{
  "init_std_qkv": 0.0538,
  "init_std_down": 0.00634,
  "batch_tokens": 65536
}
Each number is 500 + 50 x the weight over the matrix's rms, rounded and kept within 0 to 999. Layers, rows and columns count from 0. Numbers have three digits each.

# layer 4 attention value, 192x192, rms 0.144, rows 82-127, columns 96-143
527569531587593466448536574496454631472476417454531502452455472433499539416453466558562451523478471492513466453455506389563577450465513605517431
530535470507503554467519446468390533448553555472608624503467419400500515412479548447390597583561410505507558474449632558508532462548458449503514
448508447521449474451449501602467527389447474506448573505468525507507449478496493475503380565509547468588454538418527603461444580492562475549561
427458535492459554491460515579551488538488475460531460459384404510436428496522511440532460399557449450576476552546473530530459371522505468530507
470473506341503423456494530571512491437532512557510473520594483489503466462420521471576436448488504505471547503437476466563475502525494510578492
508404491546517503502623555420505351477472499520593474518508575602500603532487446574484459529466434467403530582418437598465582521442504591518478
547484548538524400557392544485399525472546470566628560437503484449501394465514468494536530530551480615471508490396510456539398497501464497579501
492457471517501607457562605496562525527407456541543531495442534521394560410429397557529466482468459501500547429536564553506492508497461451549524
397545457324470446479471415608507475528545550627465483438470609557520530475482492513601425521474469490472461469525492568479466427522483580332496
495573557485520516533521473424536515471484380543516484546458476466562542409471605445468547533604571519490529586510452509523457395507525576602606
430494489445510502575411532507466491454546530428456490517566461446485468641487432480616444362476566622479446509587438483425436573448546379517508
460496488453504524524462531476444490527597434501469512526444613483573482558525480477527542537468556520570551521394391533473514431509401427586472
509511477491532497486473518549472485425537540508513543457524629386625416481447489626501512484488449505578452465624457531497549494483475564539578
559437572507424492528410466500530512418452609532531433379485458536561513461454565557465548412580432535592530468487469524657431491369480531384490
541389530537475560541499427453535617386616477442520590556595451504431533407429543519464476473473499557589503418539486546486433560391535527487551
535479546393548567464448506518548577580520441546533427525520612532638449464451526401417457467526501496529447490444576524555431594503444549574474
496519506436538544499518458552412435581622511390439436502548422582438497563522461529468670486485465447439415449585460456544575630470610505534510
475504451559533579542523494496564453529586448544487418486500468429453484556470528429568480634463429492454459527510536511456513474484409423476544
559529417484482614437483680462447459481484511422525472489528403605569523438516435542590551430533484588526403498478451446497574566463481547582512
375460548502559563467553548488601450577543479355384392518420459441435561554509392484471540455448431426486506479442501433516513558553581464438487
394466509425499584531480451404445562576459373580556497586500459561524608497492486513605556562565646567500522522532580566496406557593539463454407
432514605480483511497567483588555544471485449450475506551470578403518556436437549428480440473529524451595448483492519530536465571473508517518505
548502497535567567484539446495531545587469575514441426593451481505526501554532352428545541474426463393451454488450533515518529548499504495501504
543504507528503625529528435419429534607437494480495480437543456482506599515618519473502564437498453439463495533351502675408428478452471527547499
531483421595498532472530478488391551544486472554523437574520520535540486509473576527457391501572526458524479537528520470496500494470447512522505
494377581466470581462582521563459533531464540490431499402551567448455391444501417491493484597480573471450567593566449495547495470455392400574431
527499564546464505440463586459398432513532456478532421489452484577499435615546460600562487460497527498506478465471526470567523457512475373440474
532483511527530474468582530520390436526621514502524551431520590448445417374553488454522408537518525459532554458485451427563553547566598559386472
539468515600427521459414518444553538630525479432629630480430677445406499586632462538453444479569499465512448561454460520550473563516515527474523
521498519478574569470439428524573446528469432295492466618486512580507471435483420450540652635494517548523426432437484499513422530573503510519506
537582532461528400574464464420515464508607474635534542488530484533483531498472584371420469582537435440483520574461503495614414497436476443605546
444545492587468292515526444553505567449521474549527545533558589557458413504550594466408584495390583434539601439443471550469524436483504513544468
394372523483523533457471470501568572438455483586501463629558431501464483469473492521410492669519499401522443488485392478432519541520467595542484
541490412534526552510410391500522526566547462394538592465596442579499533527548499444511497542546504443500530402544528436532506579447426438455482
485397467575546483410498510387588520508457605324434469463432523515506516543648522508545631503421434510532466507385550354482527498505552515480564
457479496452365485515486592477584473493442457534561493451584611495413504465476452484511495597524464557483664459534490601604416566551504400458374
504596440439528453553490492513418497519467445526476494478393517446458552603512547488496565502478415541434450489509526479437404500492500411498488
380408445521521503563481518551583555561470463524516528546465459558479573484445515465511605473502539483471554446570542459480455620503517380425431
501484485532464568512474514493566583570520576500565649565521528547451528445476492463497496571546395375503428492520505504513577592513600509471331
463509529498472496497588551505547552445444533435566452454555448543564583532559481421439511461527544381555478431576467547518494580491511514500535
522508555433498537480539483549522473510458489566432556405498493499495446443570550564547558511503492524389512494402479520432630494501451561513448
589549520502443531450515490579432447454494462541462414564534494495551415574470542547434358444454440554449560506574463532517428393507474560446352
525548416513493479516488496503496498471532507465515351545503536447562590563506431473510535555512406582576476545508567509592508495479491573485497
538563460565385552474530580468598446535523509501533413508596541485509521645450545374486493517518523450489496433455386515471495514587437574555406
487447471435532509499497462523480455533493570431524529557524502587549545532500532573427442496401415523454470490443496553508557448504452546519455
516543423581528476496457554544541455508458546493528504529519521580379584594467562459408379465616503542514487485468460547501510476441500534584523
# layer 4 attention output (transposed), 192x192, rms 0.12, rows 82-127, columns 96-143
542398528435420453474484482471580444588559443435556546542524481545498465608441412423516515499552504498459550561591563488422531478507566439500490
422592504432417479471471490557531505517463481489398477530544556519519470533455489441553462470467402413483555531516446441386517466570441575555359
475504539490545506519568482440527529576470524554461472438462452514453474521530469470477553450497455529504510496588549441487565441616511551538516
606543471428511556593517513485506476543528483556564510520457556507507486463488527541443564547517544540535481478552429508550543499482447571565578
525492542526463420531607451463560448461519535529564458502462486420583543503475486518437460478493457474360491500533516449471577545489624545509525
467561527556491527526542463557450509412504483556529550514512427500485533454445426506559527441539430493502462467550574457532511473493436550405474
480573399521478438486514481479480429556514537468476503477612445543437540428541500527399471509468492393525517433576530524447469464571539457426530
550510570575420505611460434535491529419552512485533481566484577587499513576492504495528587470488464463550509522348491465531401546556451524475502
473474591579515481453518586477494475549478456359603481549526429506525389469503445427526547526477606455458452470418479462446545514591594457511471
567521483455557414459493554600464535561489486374486436528505508506403416495494429519466478540492503441408487532433514436538454469499424546494473
482397494423488497441449528454577461447485520544540472460489451455470544469527526473508469449576475536508428503488596528512464526418471504590436
507509505486515521406495624471453559560386509451460480484537521543580576434421498538489521427421517506436559593542492432470441516469516509482548
563541492511453496500433454387581439615428474459473411503451401612443448505557401426466554483478482427484548568436527433496456534402569484411397
564526423564573468590505546492493465475541404449483602497532478562493496571387464349584487467543561530467475461519440423581638515527554502542453
513452590376491545476516479580599496513438487527489483412516532556405536383569454511522500427476500476507591564493446510562545463532440594551449
501559565581553398490528551507408535536505575477501495535480580495458453469606544533439363492559564464490540593524479489557623449486618522462432
531468464574509596494470495476550553425409418582514374562505508439606602454551437462439549447570462473518488562451535410494568507579516419472569
455497506479493526526497537525468555516577550471493409458485505551494530444527435500526524454621506473511455494552500593451432521572530463499500
511407516588490492511525389502444578453505422452395495554395581437458398570586556425488444441478472415469510484621569555604520466514440527501493
523555470516426460521444604526470498428382497411551527543518565502513431463485532586567473484417459561536592456508526508535484480515610417421543
515487560484489473505568525477497512421451509460589543468539518507525469481539508512570586563493452459457490587517423540499576467567515536479616
546478486515479444475412524511641503568568548515523526517471611478482567581565388592531488510575505564497558570458522520550594531509541442494425
395494474491429488479568513442474565498477471453478488582451397570536427520468476604427535551565497551506547568597525430502587527501513448468499
458458519395485470441422535511545517503649471418407583546489486475599524380561483504393452477516566393474554452560433421461440474600383480497543
498496590506605494496602504615480439552533533455553567497460592567553523497486423517463510547423544454535436537518440517471441384469499432447461
582532486473515532507510464508512508520471433495485447433512511487470515490476527488506492515445476388442455433497552466458513542562531538479620
458591442491521515477519516567604480445417437534495510495482440513539488540513521568528546525543458438586533597504544519472543439547569520472484
521521529466497501502456539420590481508513489514469546537592470503582518529593505555539518482482472591499471510497477512531465470434543447512556
472539469479449455493501467522496538481537545452500507394445392483514498415556476524386530470384415506509400522626460469502503517472608478513475
485495444525488451562512514468536543445462512517536477530430449481524523449502547491622409544513522459518511566563449632523551558513373435516606
425528546601520463482587593509533583519388517445486452482577542440476559465528613476514490557520519552509513523475490468429513461453488538464480
570466578459507562452510474469545505482526540471432538475444492450528499491460380492537457528429496529582469595588519507465461607447583556519485
544569504441494531469482499489460471555510566531508438477475443534486500485526496484525527536505493513472459436540451489568549561534594420425431
419515480550481513344580436518528446450459654563531543528513576539459391479541563584501548469567444590570469556512558519667533446543522535476459
510520490369488519554458528426485528465507545573578556552506480497519485538488530506528483422617625536515503542601522543501449458494547500563400
541459493441549526469569430489500474449532518540548429514547486564496513494555480535594491475369428487540411465453537433502485438499523532508578
610408488447518528511518458564464437465487542469534491522497435536508498474524490570477448532564478439531494450426439467535593446511572541548562
517547576472419592515550415462448546550425599450464552470510611523535427506483540533440441522537545492540448516453534494569522475571528473420499
538449529524490500463485474465462505465489496533469568461480449526475561554496469456475483496523538536392471549448470568527565508545467620440558
510476608514538565578538478514505444455505562508361450483475444535497540535537519656544496487525445549532545523544467479444604545518528551531441
519469594489569550447483511405470575472534494406548448501496416507419504568520525485512444392498464482535552501543451560519416492542482455549506
470497517423525495535360505482479564607519509415519517356436490503556507536450501507524471512489511451459410500466494426429553478433527545514523
409490463438494491475454614517473449473441417460559477487516457553455532524474467489439472564555440534558491535515507447418481485457533464418530
497459513462489539529535489456386541464512470566520548563495463475505517462456500581520467503494564493580490466515570502564523586497570512503453
512587499596509562523403561512491529509494559516526608513429529419557501485564557591516571528486463433522581453567531643555476578551433505440505
575549508554595528477541551494613509475525530442476461515389523464485501530452473540453529496428484554438460523441537512517511456523547508495598
# layer 4 attention query, 192x192, rms 0.158, rows 128-147, columns 96-143
469468428468426442491515476499496469642590535453502476504536540495409530541436533379513568363519508343449485404506542522461466483408525456569433
513503463444469586419555480475459512406474577529631461538434565490488430510506556572559541596533443437564541503544522552376513476466535464544429
548492564388411520459461474462481536531551599516564567523479543494519445455524547559517526514537498463452427459518500532492544544408460544460525
500461486563476415476491470406509548514557493555437500529453504511450477462575486503556501459515499441515519534393385540396529463534473500544455
535506561513381556507446494576557420441463516505504512520461460548546510561459441440534434461540536556470530526528444501441521494436568518492463
559484450502455532534554505462558483525511476437555530516496528509397381472465489472464542561475514415479464432415518509541463471504516416438528
531552494594514522552468551486414378439423532478475557408480505472569433557442431610519453586568514458577518604547461515482511465450459541437576
442456478440524379448534495502472440479459529546478541559598512499480557418511537508414504549534504471561506573523462433495496482480536476528520
506534491545404503554574442439453564574534529463470531581486519524469487473485443406570488425443557397543502447469551604478416527562601518580466
546514471538459588491620501592425498495468555557397548444427416499493469529454524471452457540402581562486478585614458539409529527464515416511557
470524462552540544507408498508439566543394548539446569502464531421537467555513523551478509495477490532581509562482533516539502508483482543584490
427491471532564506518414453532436521496475522455549556463465464481485567530535428425412531522497401486587520601508433621503556472441461507472494
475580458422565466465558430441473503469569521454480540489492531526520528389480510605507462460636527552481481534463516424510429532557551412408493
553450512600444482553505534506507457535577553558534479506506522564420514553577498539483514516469534440484512456540498508507469443424483470476446
530553537406454447521413516542497642413425455477492521574493470532521437488523544604550503576512506467498490614451409451451458573499490532503537
488364478466549460528496498514444521393564484466590454537490450438486409486479434534559492480455458504479512530505513496410446502501428490477518
530534534514558467522517510529510499472449502544439502553587446545544558585569515493436529520415514505577587469440452438480547549532512454557597
477531463490463487491457459475593503530471494544539535493561471456600460532467470495378482497456502455443445504481451433464413496507493574455543
566464587521527501485515553549491394458455411549473527457502513409568534465567562486466484556553467509596542507387559448495515441559566420503629
510471475453538405477563518479510411566504556491541491588475561479489532562500490487506505488536478451561433466568522448521537466438393557439429
# layer 4 attention key, 192x192, rms 0.154, rows 128-147, columns 96-143
594484531419453443488442448437577496519526601424464586514538588526382493571431492446460508464421509449505452392501473468484437521585477499436420
489571464495501548591476477466493458440496573523572442485401541492486449443481515452511553469512425545448569458538405468492482446500538545440494
468547538528453561384451507560510449480449466468427384490485544527548371512482493557464542523553512473476516430493541512509397460459544585440384
531563528470505505534519551625521542525453455599511491552492477497492535527501490538528555439514515554676500535513504530524508511528539497463532
606431475505605591465615555462456509471544555466488448483478528549511440485427468452463536543443495538480496515473570526575563430488502560370554
469540567547507546559461503446566540494544463479453433568585431411472491538516431474593530584434560495445471511586498481574537455401366444441475
546469481480476460449518514442525549498512527407508461500454471606550525467511528431542527435485464530518425404538473456575518555528548467516475
502485512501511432389527535541496478533529496492547486495497507450561504500484497583450477459454524559498542505513541479595509534457430518516442
533488523581524466499554480467442540525493571506432534434424574485529561457487466396563464530511543487472546441538457518472577481489536460519454
465529509553518547574497503530466605527441441447518470461503409511540491536612492455485545445439470537465540474499579516531553615574444576472470
504623420522483455491471511497446496534401521486530501464447491533419457528454536602534468511487407556492551392607569440488498524474463506578541
483583420551474489538420438541477453501513458551426501509454437494542443403511511493516533536510576597576483473545593519594483507449597507490505
551423508469546512530556569494636562487433495474461367496512530514576534495450518465511468467573606482417409595426532562495509563477571438488479
538494527552549490555436559563525533475415420563493522529580572479532505465538553486428511495403471529451502380543434479535430475486461491536437
470506498494434503490452479497493419504502500442560581517566461435448508512448410494561568417468476480597498498455525508532556586492546657558542
486400489530454443478437465473540409510439541548507510437591528446492468407399623574549572535496462460613562552498555505505449488447515617512595
484453494598363437540627628505585560527486571532562475472491519455450558514541505539503556503520539410502521479453485469478517460459499509503513
543554477533526466449485414479536532504515483402469461432571454397477469583557540530485538498466496476435515611472602494495472505502499583524602
529412592451578489486563574489466533491477487462423475523508457514527491473490526530498511570479523494515461541493458466499442515482522517517599
526491502523551560436557489424485544513520466517456447507508556507450503475497517543435518478586531502506550531570526510509467513525506481477545